config.toml
n_kv_head = 8
init_std_o = 0.00423
lr_mult_o = 0.8
Each number is 128 + 24 x the weight over its row's rms, rounded and kept within 0 to 255. Layers, rows and columns count from 0. The size above them is the row's rms in percent of the matrix's.

# layer 5 attention value, 512x512, rms 0.0427, rows 406-510, columns 256-319
size [124 116 120 111 117 124 120 102 122 124 122 117 119 117 113 132 115 122 123 113 138 113 137 108 116 121 124 114 118 110 120 110 124 124 110 114 114 114 112 114 123 114  89 106 101  95  93  94 106  97  91 103  91  95  93  98 106  95 104  95 103  96  96  94  92  90  97  98  87  98  90 101  95  93  92 101  89 103  94  97  92  90 108  91 100  94  96  96  96 101  93  96 104  88  96  91  92 100  94 104  93 101  99  97  95]
[[ 75 161  66 129 127 128 153 106 120 158 165  81 125 124 153 118 112 130 138 123 116  87 143 125 112 135 114 161 159 107 123 149 121 184 118 174 153 129 115 139 160 160 121 114 132 173 129 162 111 110 120 132 100 104 114 124 132 134 118 150 154 113 126 128]
 [134  80 142 118 102 130 161 199 126 142 151 108 129 132 140 103  90 116 129 124 119 164 137 125 141 120 124 128 123 128 135 182 139  94 152 128 153 121 134 122 138 145 142  94 146 119 123 112 112 124 150 145 133 144 105 136 126 122 117 106 145 112 120 162]
 [111 105 128 105 139 123 159 120 152 144 122 106 130 120  89 133 138 148  97 112  74 109 182 120 115 147 129 130 107 123  91  88 137 108 141 161 115 133 172 125 168 103  70  98 124 152 135 144 123 134 134 147 146 115 130 129 112 166  97 118 129 124 118 170]
 [146  93 156  68 135 145 124 166 133  96  90 159  92 146  71 123 158 145 148 140 109 143 131 111 118 124 146 125 155  83 105  98 146 166  91 132 144 117 124 106 137 122 132 145 100 155 131 115 128 103 107 134 169 122 166 100 113 131 160 146 128  97 148 143]
 [136 133  74 157 116 147 126  89 145 123 118 144 133 143 134 140 156 127 128 122 143  90 143  97 121 181 128 148 143 112 117 119 141 147 126 154 125 141  87 126 149 139 112 122 116 118 132 159  97  60 149 114  84 106 117 146 126 101 112 161 147 176 175 115]
 [123 128 122 120 121 143 140 125 133 132 160 105 110 180 111 141 135 129 116 130 153  12 101 146 131 160 138 165 111 167 128 139 117 100 128 186 134 148 124 150 111 135 174  91 144 106 119 147 135 124 107 154  80 176 131 128 125 137 132 118 123 134 134 156]
 [127  76 131 124 150 136 169 152 114 154  81 139 138 102 146 134 124 156 121 138 113 142  93 136 106 148  63 110 138 111 124 125 160 178 134 150 149  98 170 138 110 114 144 134 120 120 104 118 111 162 139 167  84 102 113 122 109 173 114  96 123 135 137 107]
 [133 143 103 148 174 116 121 118  96 173 145 115  80 197 127 107 149  77 139 175 119 103 147 120 136 132 162 145 144 148 108 109 186 130 118 104 108 188 141 138 152 103  96  98 145  96 105 127 171 120  83 128 124 144 129 127 157 155 116 124 146 128 141 113]
 [107 115 114 158 122 106 116  88 124 125 109 148 105 118 140 129 131 156 122 123  93 112 156 119 155 135 134 127 109 137 125  82 122  83 125  96 156 134 164 137 114  89 123 126 139 134 170 134 120 169 165 135 177  83 120 124 130 147 129 109 141 144  93 132]
 [ 84 122 113 134 123 106 151 156 112 165 111 113 129 140 150 159  85 135 117 121 121  91 145 158 109 162 143 121 171 101 147 128 133 137 127 116 119 172 132 131 124 132  93  88 164 136 116 152 121 131 106 144 154 112 155 125 129 109 103 153 132 111 138 123]
 [137 121 139 133 149  94 180 164 113 108 133 116 127 120 132 120  97 111 104 127 126 147 144 103 126 171 157 127 109 122 104  90 199 136 135 132 135 115 160 152 147  91 153 112 120 115 126 117 134 153 202 162 107 151 136 145 140 139 142  97 162 155 151  79]
 [137 139 149  77 147 127 135 101 148 109  60 126 163  75  76 133 124 154 131 135 126 114 142 154  98 150 156 140 132 139 139 107 175 137 146 135 145 142 102  95 128 110 101 178 136 139 102 155 165 111 150  97  44 136 114 123 133 129 118 135 105 174 145 146]
 [150 122 111 101 136  92 116 131 139 115 166  64 124 107 129 132  92 141 133 131 146 121 145 108 152 119 134 138 116 160 113  96  93 123 141 140 138 120 167 130 105 145 118 139 105  92 132 119 161 125 125 138 137 176 108 136 132 124 149 124 143 140 156 119]
 [138 128 144 146 115 145 151 151 133  90 149  80 145  95 125 150  64 107 141 121 131 131 126 104 121 132 102 130 127 123 116 106  75 124 133 122 140 136 119 133 137 117 149 108 172 110  86 110 117 146 142 124 154 144 110  99 106 151 137 112 165 166 120  99]
 [170 155 131 129 100 105 146 104 168 140 117  70 108 106  97 115 142 145 151 161 170 114 128 148 121 116 128 115  82 115 115 152 148 149 158 150 122 121 129 120 153 130  70 163 134 104  97 102 108 146 134 119  89 142 165 126 126 130 127 104 127 168 137 131]
 [156 125 168 118 120 168 168 126  99 113 103 128 127 144 132 123 101 132 129 167 132 138  80  72 129 108 148 127 123 120 118 164  57 130  81 110 101 120  58 131 124  79 145 192 135  70  90 125 114 161 148  92 168 147 136 159 129 120 143  99 126 120  82 154]
 [168 122 117 122 192  76  99 135 130 100 152 153 106 113 180 140  88 152 133 132 152 118 107  92 128 122 111 103 113 120 100 159 136 135 145  86 107 138 104 159 127 120 150 117  84 162 103 164 155 160 109 126 145 120 138 135 115 121 118 145 130  62 161 145]
 [153 155 133 118 125 149 127 169  86 184 134 140 126 132 116 141 173 124 125 128 149 113 128 137 128  97 144 111  51  82 180 163 147 144 103 115 107  98 117 137 142  72 106 119 108  87 111 140 102 146 157 107 137 128 140 130 118 140 152 122 124 100 100 138]
 [ 98 120  93 133 153 140 126 134 154 166 130 127 124 145  93 145 101  85  78 126 133 108 134 125 114 141 145 130 130 110 111  88 135 142 152 113 112 154 145 153 157 135 159 140 134 138 120 117 120 137 110 126 145 163 125 134 127 107  97 130 143  92 143 123]
 [155 127 112 107 128 121 154 147 164 130  96 122 158 125 129 132 170 148 136  86 143 126 153 143 111 125 111 130 175  88 114 129 139 116 145 142 125 126  89 120 169 157  99 128 124  99 113 155 130  88 143 118 118 116 131 126 109  96  72 136 150  92  71  81]
 [130 119 131 119  71 149 159 182 147 144  91 175 149  72 106 139 131 124 129 155 146 132 115 135 133 131 126  84 150 137 108 132 135 160 144  93 129 113  88 147 138 167 112  86 131 134 120 136 112 112 122  82  97 126 150 109 120 101 114 108  74  97 124 121]
 [146 118 117 144 123 113 149 129 131 168  93 139 105 114 133 145 116 125 157 140 120 106 155 153 118 132 156 102 129  93 117 135  73 111 135  84 126 105  55  79 121 110 129 119 167 154  93 120 130 130 138 118  95 124 116  76 132 172  78 136 146 138 130  85]
 [135 115 141 130 117 210 173 150 111 152 144  92 164 121 140 144 141 141 117 128  73 124 163 128 122 154 108 101 105  87 127 103  82 157 152 188  83  87 101 185 122 129 126 104 106 152 137 142 151 147 172 150 145 138 111 123 126 152 113 109 115 123 137 122]
 [149 135 114 168  87 102 133 112 140  59 140 133 111 155 142 134 142 136 130 122 164 138 109  86 134 144 129 160 119 130 149 103 102 105 148 143 127  96 150 139 117 159 119 134 100 113 172 133  63 115 142 122 147 120 137 131 145 135 114 105 123 161 158 122]
 [ 80 163 143 138 178 173 141 168 110 142 179 115 115 182 119 113 129 134 111 122 142 119 148 106 106 151 115 158 120 108 157 167 159  92 126 158 111 109 157 118 154 128 133 142 111 121 130 118 108 108 155 118 154 113 125 158 145 152 102 140 107 138 128 163]
 [ 99 140 115 148 137 118 122 169 107  84 115 124 127 131 133 128 131 110 157 111 124 136 165 142 137 131 137 130 133 102  96 177  88 142 133 129 118 139  98 135 163 184  90 163 102 143 114 129 185 115 107 106 115 143 132 122 136 125 156 130 139  99 122 140]
 [139 110 143 129  99 110 157 140 151 105 125 138 133 125 142  98 168 179 112 102 124 115 127 139 127 163 125 112 160 120 122 115 102 144 101 142 105  97 123 140 136 100 116  94 137 165 126 154  98  91 141 107 137 133 155 155  89 140 143 139 148 155 112 101]
 [125 107 127 108  84 145 123 171  80 124 146 132 160 149 182 134 111  84  94 118 113 103 136 135 116 154 115 148 143 152 146 143 111 124 125 142  85 149 109 156 140 130 113 137 146 139 138 136 114  94  99  88 108  84 151 166 155 141 106 126 136 191 165 148]
 [109 126 120 137 107 149 167 131 109 128 106 107 183 131 143 125 137 112  87 122  95 120 139 143 115 134 145 162 163 106 139 146 127 158 120 149 140 132 140 135  83 105 113 129 120 136  83 134 119 143 129 120 121  87  87 133 135 111 164 153 126 138 124 119]
 [ 98 111 123 112  90 124 113 171 102 109 160 147 117 144 119 141 173 128 110 136  94 135 158 134 127 130 118  95 172 138  78 147 151 158 104 130 109 140 132 118 170 124 104 130 105 137 120 132 156 140  80 127 119 114 139 114 146 151 132 131 143 118 180 146]
 [183 125 160 118 212 136  74 120 137 116 115 150 114 165 159 145 123 129 145 125 175 111 114 120 137 147 169 128 141 125  97  66 144 105 123  97 130 119 152 124 101 131 148 139 138 100 114 143 135 105 108 123 170 140  93 110 102 123 102 142 107  99 135 142]
 [132  80 150 108 155 115 153 133 123 113  85 155  98  94 147 135  93 108 124 142 116 108 118  79 127 149 135 140 147 109  71 116  69  98 120  81 127 137  46 140 111  78 154 126 158 118 128 134 114 113  82 140 140 125  92 117 120 169 131 128 175 134 132 123]
 [106 141 116 136 110 153 127 139 137 164 182 114 120 166 126 132 153 121 131 118 128  69 174 150 121 171 104 125 106 176 137 120 139 131 115  93 118  80 155 168 137 121 122  78 122 109 127  94 138 141 149  99  91 100 174 117 125 134 147 101 118 151 142 148]
 [133 164 133 123 198 150 146 119 114 108 125 103 130 133 143 114 141 144  97 153 125 126  96 109 129 147 152 124 117 140 129 105  79 118  92 109 118 140 134 130 168 154 112 125 129 150 110 155 150 131 129  91 117 160 124 127 128 132 109 104  95  93  70 120]
 [114 142  77 137 151 144 186 171 135 147 122 145  89 148 146 101 115 124 114 129  51 162  96 140 146 139 111 143 110 127 139 162  91 138 119 128  97 124 113 164 144 109 137 170 108 125 102 110 151 160 113 128 158 111 142 105 133 131 130 111 156 130 158  92]
 [134 101 111 161 120  98 150 132 171 115 131 168  90 104 156 132 124 155 194 101 170 132 106 121 120 120 126  91 154 176 121 164 115 127 129 136 158  81 118 118 112 151 160  86 140 128 133 117 101 124 118 138  95 105 124 138 115 132 124  79 149 114 107  59]
 [159 167 124 107 156 128 153 125 166 165  93 108 121  79 124 100 110 136 132 166  90 115 106 136 137 144 162 121  98 123 123 148 138  87 112  88 129  72 104 120 138 131 122 135 115 125  90  72 119 134 153 110 129 145 143  87 133 152 108 120 109 166 104 105]
 [125  89 116 113 146 104 112  85 115 148 134 123 115 117 115 123 128  95  93 138 123 118 130 119 135 165 142 108 181 110 118  71 161 130 145 120 119 133 168 141 108 138  81  85 133 141 145 154 146 137 139 130 152 108 119 162 131 117 134 184 130 143 134 118]
 [121 126 126 139 115 120 101 132 135 153 126 156 140 110 123 142 123  95 106 166 178 128  77  99 142 142  93  83 104 122  85 177 129 169 127  70 109 104 152 105 148  79 113 153  88 108 160 130 102 159 119 128 150 141 125 134 103 125 131 141  93 135 172 186]
 [ 57 166 109 150 130 130 163 131 125 160 118  61 134 139 134  85 136 138  93  99  88 142 149 145 122 138 129 158 148 129 151 156 154 142 133 192 138 147 166 127 177 128 156  99 154 126 128 144 134 134 125 150 130 100 118 152 119 152 127 112  90 127 152 136]
 [105 141 138  78 148 132 138 118 103 133 113 115 128 111  96 126 118 147 118 131 150 118 117 108 113 101 144 119 101  84 144 122  80  99 109 133 140 114 115 132 138 149 139 147  94 142 156 129 132 157 151 112 142 143 160 112 128 149 135 163 120 107  98 146]
 [156 109 133 165 145 150 140  87  80 122 150 201 101 105 134 136 139 112 155 154 175 149 111 124 135 123  95 131  94 141 126 188  99 131 127 121 127 127  87 125  98 126 134 140 143 140 143 129 129 131 152 108  94 128 102 167 132 135 146 104 172 121  65 140]
 [140  77 131 167 111 110 144 189 125 141  81 120  95 115 135 127  91 104 133 143 105 163  68 129 131 117 119 152 185 127 141 130 120 147 174  90 166 131  68 121 134 136 161 156 124 165 148 110  76 177 153 162 102  82 139 143 146 151 132 129 103 134 133 116]
 [116 101 134 153 103 156 132 119 100  92 126 115 168 148  80 141 138 138 119 122 150 114 120 102 130 122 104 158 130 151 102 147  93 151 124 116  96 124 134 130 148  61 108 147 153 144 129 139  79 163 128 110 152 137 128 145 114 152 129 100 104 141 114 188]
 [153 133 178 101 115 134 107  99 104 117 105 105 144 127 149 127 134 136  74 116  82 118 183 154 120 110 174 128 128  86 130  91 150 191 136 159 101 139 135  72  88 119 115 154 127 128 123 121 139 129 136 132 110 156 170  98 145 134 142 137  64 143 131 143]
 [135 143 117 101 121  92 125 103 111 142 178 126 151 190 139 120 111 160 173 103 187 135 142 131 118  77 125 113 150 133 115 129 107 139 144  65 118 128 125 157 145 152 132 145 124 127 136 110 113  95 152 151 136 136 145 136 137 118 137 130 159 104 155 117]
 [ 98 167 122 103 135 124  92 168 130  96 138 106  96  59 105 100  96  97  99 118 130 140  93 147 119 126  96 148 144 110 154 140 108 104 114 161 139 141 141 101 143 130 136 101 157 127 128 137 117 153 105 144  81 122 148 126 141 127 154 173 156 154  99 125]
 [146 105  92 137 132 141 114 100 125 122 123 134 112 115 154 118 130 114 146 119 173 153 120 123 118 114 172 128 154 144 139 131 149 101 143 138 114  95 106 101 120 118 136 150 106 167 104 115  69  88 170  98 127 179 118 147 105  66 128 132 135  73 148 108]
 [129 134 166  33 117 121 114 147 129 139 165 103 109 119 104 137  79 135 107 117 123 106 155 135 113 129 130 142 126 165 116 118 120 129 149 167 174 114 139 122 122 138 131 107 147 122 120 134 133 159  89 144  72 108 129 111 123 175  89 149 123 193 135 109]
 [124 128  96  93 105 146 113 134 136 148 146 139 121 134 138 113 118 125 163 128 146 140 152 142 142 111 120 159 105 155  76 111 102 108 127 120  83 158 150 118  95 154 113 122 136 130 119 165 130 139 134 101 114 116 125 150 118 107 134 140 159 155 139 161]
 [118 146 145 108 121 148 127  58 119  89 107 114 112  95 127 143 118  84 126 155  89  92 144 116 138 105 123 110 103 139  81 116 169 126 133 145 131 154 167 150 102 144 156 130 100 126 168 140 131 131 120 145  93 136 105  95 131 152 119 140  98 110 153 130]
 [ 98  96 130 117 151 102 122 158 143 119 101  74 108 110 133 116 144 103 142 121  94 116 176 122 120 190 103 137 116 145  79 105  70 122 164 153 119 112 124 170 137 135 143 128  93 141 164 122 138 141 139 155 127 122 110 123  97 126 114 122 132 152 105 125]
 [175 114 143 128 111 117 126 100 123 154  85 109 120  94 112 130 116 117 127 109 144 119 137 120 128 100 139 142 104 121 111  74  91 124 147 110  95 106 121 137 129 168 127 140 100 102  94 133 131 134 136 145 139 162 142 105 132 108 108 118  94  94 142  57]
 [151 119 136 127 125 113 121 134  85 146 118 202 170  88 187 169 137 122 182 137 151 146 110 109 128 144 147 115 136 129 132 117 160 126 142  86 149 153 129 110 102 120 119 104 111 148 116 106 149  94 121 103 162  84 127 126 128 110 174 146 102 123  92 105]
 [ 85 107 110 160 104 152 109 177 134 138 156 116 141  94 156 105 125  99 108 105 103 128 110 136 141  98  78 179 137  97 157 133 102 170 131 112 125 142 133 137 181 135  93 114 138 121 149 133 129 132 115 166 143 122 135 176 128 110 123  67 139 136 142 174]
 [148 157 170 170 128 101 141  97 169 113 118 131 164  87 163 125 128 175 141 111 101 130 112 107 113 122 175 126 126 106 116  94  97 112 117 172 105 132 130 140 130 101 132 135 131 139 116 104 109 132 129 120 170 147 127 121 142 111 142 104  99 141 138  88]
 [132 150 116 122 121 140 155 108 104 143  95 163 104 126 127 106 120 139 140 137 133 118 127 134 114 134 129 124 178 103 155 160  86 120 115  97 124  91 101 116 172 137 153 164 142 133 112 128 120 129 144 115 132 133 123 107 104 102 122 128 166 136 109  81]
 [113 167  79 158 131 133 136 145 138 116 137 128 113 160 120 142 147 112 146 109 158  89 115 141 126 144 139 139 147  83 119 135 121  96 116 112 144 142 111  80 147 147 136  79 150 133 106  88 126 128 128 117 158 126 147 111 123 127 142 135 103 115  69 103]
 [158 139 132 127 131 146 161 130 108 118  64 133 104  93 138 130 139  97 142 133 142 117 111 118 134 129 145 115  85 123 110 128 123 144 154 138 139 146 126 124 130 100 148 111 101 110  49 122 126 137 126 128 117 161 121 153 103 116 119 143 110  98 120 107]
 [154 130 138 148 142  99  98 111 135 147 126 140 128  89 121 127 102 119 148 145 124 137 124 123 132 136 139 131 174 112  77  96 147  87 115 147 137 117 110 131  60 112  85 125 132 115 119 117 124  95 118 135 110 112 140 119 112 124 144 158 105 130  67 147]
 [157 113 168 117 134 122 147 184  81 143 122 107 113 109 185 101 113 107 119 149  79 119 138 150 129 132 172 144 143 150 163 145 103 157 129  82 155 152 129 105 130 124 141 135 164  23 140 110 152 154 119 131 131  70 145 138 111 126 144 105 151 153 183 106]
 [ 83 101 145 135 149  91 131 135 181 132  98 106  85 109 110 120 124 102 149 142 138 122 115 118 159  98 152 122 159 160 121 141 147 104 102 193 151 173 134 119  99 169 143 137 127 111 138 121 146 117 128 151  87 164 135 126 145 128 140 124 173 130 164 159]
 [ 98 167 132 105 133 152 140 114 161  95 100 101 119 136 146  99 165 120 130 117 153 116 132 179 122 140 119 143 115 104 131 121 114 104 178 100 113 118 114 106 169 124 119 121 134 160  67 135 141 109 161 118  96 144 140 110 136 105 124 184 113 160 112 151]
 [131  98 124 132 100 133 188 124 113 130  98 140 147 108 111 105 122 157 140  83 155 113 121 109 133  62 135 154 113 132 118 113 128 141 116 122 173 133 134 146 147 126 168 131  98 104 121 131 129 156 108 138 144 119 145 132 147 120 140 104 126 119  78  51]
 [155 127 132 123  88 167 113 130  97 106 158 192 181 144 117 103  76 165 104 138  88  87 140 100 113 149 144 132 104 159  96 112 175 117 129 136 122 117 152 124 105  87 149 152 111 140 158 132 139 148 147 115 148  84 129 119 103  89 133 113 108  98  87 124]
 [173 122 128 150 112 125  88 117 121 112 117 106 128  85  97 116 109 143 185 144 113 159  97 130 115 149 158 130 154  99 125 112 118  94 140 109 134 165 144  84 115 135  96 176  94 105  77 142 103 123 130 147 104 143 134 108 119 112 126 163 122 163  94 188]
 [138  90 121 120 124 134 139 138 112 133 119 169 107 100 155 149 142  85 120 151 117 132  75 109 123 184 129 136 128 175 108 121 151 140 137 138 152 147  77 131 129  76 155 156 148 153 136 155 142 154 134 111 119 126 141 156 118 128 113 116 126 136 130 129]
 [121 111 125 109 148  85 115 161 202 133  73 128  76  99  81 157 133 188 104  96 150 163  94 132 128 163 102 140 125 127 106  56 107 119 130 162 133  84  98 151  93 122 112 144 119 149 112 125 112 139 103 130 118 135 167 133 107 102 102 163 102 146 131 101]
 [119 101 132 123 102  93 147 151  98 122 118 152 141 127 153 129  88 124 130 148 140 146 135 160 134 157 104 145 158 111 127 186 131 131 107 132 150 144 138 100 102 115 131  96 152 135  92 111 127 124 146  83 118 154 113 112 141 131 155 160  67 133 128 126]
 [113 151 133 122  94 116 143 112 145 188 148 140 103 114 116 139  88 136 124  89 131 159 134 154 134 113  73 114 148 105 112  73 112 152 158 107 147 139 130 119 157 119 130  99 126 115 116 118 127 103 106 122  97 135 124 164 154 130 112 103 121 134 170  88]
 [145 160 130  94 145 143 138 104 144  77 170 132 109 101 139 133 157 144 131 118 148 132 126 143 140 135 132  83 123 162 129 116 150 153 123 141 122 158 168  73  95 143  95 130 109 146 139 132  88 138  98 106  71 136 161 113 133 125 192 164 123 166 149 106]
 [132 135 148  94 138  99 127 119 143 134 123  95 132 135 125 136 149 149 161  79 158 164 133 140 139 117 142 125 138 124 131 153 146 138 160 167  96 128 133 146 132 147 137 116 127 154 134 133 154 129 126 128 136 157 151 142 132 114 147 142 162 105 144 125]
 [115 102 189 125  89 104 142 142 149 131  69 118 137  89  82 115 171 116  87 147 100 151 107 133 111 121 136 127 152  32 135 104 101 116 142 128  83 114 150 128 120 136 107 132 104 108 106 144 143 137 155 129 129 127 145 119 155 133  74 126 120 112  89 130]
 [133 171  90  62 144 112 141 130 131 131 165 158 132 132 128 136 124 185 151 126 174 107  93 124 124 143 134 136 113 151 157 141 158 173 120  97 131 123  88 167 163 125 120 112 139 111 128 127 137 136 101 112 114 153 128 132 164 102 123 150 120 108 156  83]
 [134 120 128 135 113 103 123 138 151  95 105 116  93 119  72 151 134 180 125 114 116 136  88 116 131 109 110  90 116 100 152 104 125 127 108 139 136 112  93 136 138 127 144  99 107 158 150 152  80 154 144 165 124 133 113 145 122 123 100 103 127  84 146 107]
 [115 114 119 163 103 100 127  94 137 101 139 151 129  96 163 122 122 112 114 151 121 128 111 138 140 188 132 101 106 128  91  81 123 153 114  77 144  92 154 134 140 123 114  88  85 135 150 153 140 147 117 157 106  98  77 139 112 154 110 139 110 152 167  98]
 [129  73 138 114 149 132 174 107 106 147 104  88 136 154 132 106 135 103 140 147 110 118 128 157 123 139 207 167 113 138 125 123 130 124 109 139 132 128 176  96 108 139 148 157 124 109 134 135 153 175 134 115 130 167 133 137 123 124  98 129 135 136  92 127]
 [151 139 144 139 137 142 122 129 128 116 149 150 103 118 154 105 155 130 135 132 109 122 154 146 101 138 152 137 142  82 132  91 146 120 125 133 118 117 122 113 125 131 135 121 111 147  92 115 136 119 122 119 138 174 135 104 114 121 174 105 129  98 121 201]
 [114 156 121 131 132 142 138 156 118 103 144 145 144 156 106 155 154 159 183 192 128  69 139 116 117 135 141  93 119 136 137 160 155 110 113 124 173 177 101  87 131 143 100 159 118 106 111  98 101  98  91 121 120 135 157  95 115 124 124 132 109 118 132 145]
 [ 93 162 118 124 150 143 164 124 147 173 150 148 135 139 109 115 146  94 137 139 119  88 132 122 135 100 116 134 125 145 108 168 123 122 100 154 100 101  95 142 147  95 151 128 178 152 125 133 126 127 119  90 143 136  85 125 107 139 157  89 170 131 155 199]
 [105 126 159  98 107 141 139  73 174 132 126 125 134 113 146 122 100 178 132  92 129 174  94 154 119 126 138 122 169 121 156  84 166 108 127 140 148 150 166 127 107 123 124 144 104 140 118 132 101 119 138 123 107 159 130 135 155 138 123 152 140 170 154  98]
 [154 168 138 103  74  89 129 140 123 146 150 143 103 121 137 133 107 165  91  98 187 115 131 140 128 121 132 120 110 136 154 161 144 136 103  89 118 122 108 164 149 153 123 107 164 143 121 131 143 122 118 111 144 144 132 151 147 107  97 163 139 148 179  88]
 [156 125 138  77 191 102 131 115 137 148 115 121 110 142 124 133 109 158 133 137 128 126 153 110 144 105 126 129 145 219 115  99 133 114  98 121 147 126 138 135 110 119 148 155 140  37 112 127 136 123 121 151 141 112 122 132 121 144 121 118 117 106 147  88]
 [127 127 104 114 116 144 118 143 115 116 159 136  81 126 136 150  97 120  85 153 148 142 153 142 127 119 131 145 146 154  82 137 135 113 132 148 162 131 127 130 175 122 127  73 126  78  90 106 154 124 122  88 155 115 186 142 125 130 157 127 140 160 142 140]
 [103 143 122 162 124 122 140 154 141 123 124 186 101 225 181 133 172 150 155 133 108  95 145  89 126 148 137 100 111 153 118  75 110 145 117 106 127 111  88 144 190 124 156 118 106 138  65 127 133 118  94 142 111 112 121 105 141 113 160 135  90 111 104 148]
 [159 148 134 148  95 131 184 155 125 156 148 141 119 129 127 127 143 108 111 153 113 134 137 120 118 134 126 106 119 118  93 135 131 190 145  90 153  90  97 160 142 113 123 143 115 112  94 131 106 174 122  87 111  99 140 118 111 139 117 117 110 153 151  88]
 [138 134 140 186 117  93 117 151 112 134 135 125 143 147 142 128 117 136 123 119 114 188 156 113 140 107 123 127 113  88 154  56  72 141 153  83 114 127 113 173 170 164 117 144 143 121 103 142 179  95 137 151 119 140 117 120 149 134 114 147 100 175 118 101]
 [110 123 109 104 154 113 107 130 149 158  97 146 180 115 126 123 122  93 116 136 141  90 146 158 136 100 110 132 116 137 144 138 111 158 100  96 150 115 129 144 139 109 135 128 138  98 106 131 143 119 121  93 107 104 155 142 115 179 132  99 171 142 126 139]
 [137 127 122 110 135 138 135 107 173 137 162 119 144 141 144 133 104 112 127 102 115 107 146 139 154 140 151 128 103 122 128 120 179 104 145  93 137  92 123 143  85 143 138 107 139 137 101 137 126 125 115 108 133 128 113 106 149 124 133 140 140 180 160 117]
 [134 151 133 150 155 120 142 123 176 129 107 159 137 169  64 129 164 144 124 127 111 135 114 106 119 114 125 122 127 110 144 118  98  94 103  93 134 117 115 158 143 100 112 140 115 107 135 131 143 110 129  99 131 120 123 135 141 163 127 156 108 117  71 138]
 [135 101 159 128 136  86 124 143 126 124 131 110 118 112 137 125 117 140  90 122 131 170 120 138 138 125 147 104 141 127 119 116 155 131 104 124 146 161 165 154 119 150  95 141 127 132 138 139 140 151 108 164 104 130 135 117 130 104 128 113 102 149 153 114]
 [117 138 115 178 148 116 102 154 109 104 111 133 143 131  61 122 148 151 145 110 112 124 130 147 141 100 113 130 112 116 112 129 129 129 122  83 134 117  84 114 125 160 122 113 123  97 118  99 187 109 152  95 126 126 140 120 127 125 152 114 137 147  89 189]
 [131 119 148 109 146  84 130 111 114  87 121 102 143 109 113 122 153 135 122 109 120 173  75 149 131 130 116 122 131 128 105 122 146 132 136 125 184 138  91 145 159 169  96 116 173  96 104 136 194 122 155 188 139 100 155 132 131 130  93 124  90 125 104 124]
 [121 117 147 100  92 129 113 128 112 166 109 146  99 158 121 134  80 128 120 115 148 148 170 125 143 154 173 139 136 124 116 115 128 181 110 111 137 118 127  68 146 118 148  95 101  95 110 152 142 127 142 172 157 122 150 118 135 139 130  97 153 139 158  64]
 [144 159 150 120 132 138 132 127 109 114 132  92 151 196 108 141 140 145 187 104 166 111 111  95 121 143  99 149 130 159 168 109 114 120 144 142 106  97 142 176 108 155  98 148  95  87 121 141 163 135 143 157 162 131 127 121 130 113 117 143  94 163 110 133]
 [153  99  84 156  95 144 160 123 143 134  92 166 134 121 165 123 141 137 130 129 150 106  90 133 142 146 118 140 158 156 138 134 166 127 116  94  91 101 148 124  74 102 182  96 122 118  94 109  85 145 104 133 104 126 112 132 135 141 103 103 142 129 118 143]
 [135 165 122 122 130  96 138  98 148 126 157  97 122 155 131  86 127 146 127 128 154 154 132 108 133  95 167 130 119 139 116 108  85  87 154 156 115 150  90 116 153 113 168 177 104 135 117 132  95 119 150 103 118 141 143  77 132 114 176 146 142 163 115 170]
 [135 137 124 142 157  90 165 112 165 154 117 148 111  77 142 133 123 124  90 107 120 122 157 137 155 105 118 115 116 156 122 117 125  98 144 123 179  94 128 160 110 157 137 104 141 101 149 117 162 126 117 154 154 151 137 103 117 134 182 135 119 143 139 115]
 [180 127 159 121 134  96 129 122  95  81 150 176 135  60 140 125 160 104 105 147  99 155 114 150 133 145 160 104 156 157 140 159 141 111 143 136 145 150  66 122 145 151 116 112 168 158 101 156 149 106 111 116 118 132 147 115 125 139 150 133 130 154 125 149]
 [113 136 140 138 139 125 121  96 122 156 140  92 133 102 154 110 144 102 111 123 107 145 128 137 125 127 135 115 153  84 139  99 115  99 119 136  82 153 145 147 106 113 119 135  93 136  97 117 128 111 202 140 151 126 125 112 130 122 111 156 138 100  97 107]
 [103 113 110  86 152 140 127 125 146 155  81 139  52  91  75 129 140 164 159 126 139 144  91 150 134 112 147 144 140 147  94 116 171 108 168 160 151 115 147 153  83 127 157  66 138 160 142 121 100 140 139 133 109 155 124 122 143 123 113 108 126 125 106 179]
 [126 162 101 136 136 117 152 139 177 151  88 121 115 133 178 121 139 157 151  88 151  83 123 158 156 128 125 118 149 104 154 119 132  89 111 111 122 138 114 132  99 159 144 104 135  70 144 104 159 151  98 124 123 144 100 136 105 137 113 132 126 121 105  91]
 [135 105 103 118 143 109 115 136 111 104 120  68  99 134 120 120 129 123 103 171 117 177 133 120 108 178 145 168 125 127 104 127 127  82 116 140 134 131 107 119 145 127 143 114 140 141 116 128 131 147 111 111 152 133 173 138 109  86 163 153 151 122 144  83]
 [139 143 140 118 120 134 131 133 123  97 154 117 159 142 147 116  97 135 123 114 141 161 151 106 133  77 189 100 114 139 152 111 175  73 178 106 115 144 125 113  87 189 117 162  99 164 104  78 113 105 117  94 123 112 123 108 112 134 169 133 129 168 132 128]
 [139 121 119 140 126 152 164 174 119 152 108 159  96 118 204 129 128 118 188 132 150 125  64  95 162  80 132 154  96 165 155  98 164 116 124 116 160 154 122 128 154 124 145 145 149 138 123 104 100 101 131 107  97 101 109 130 121  82 161 161 156 150 139 150]]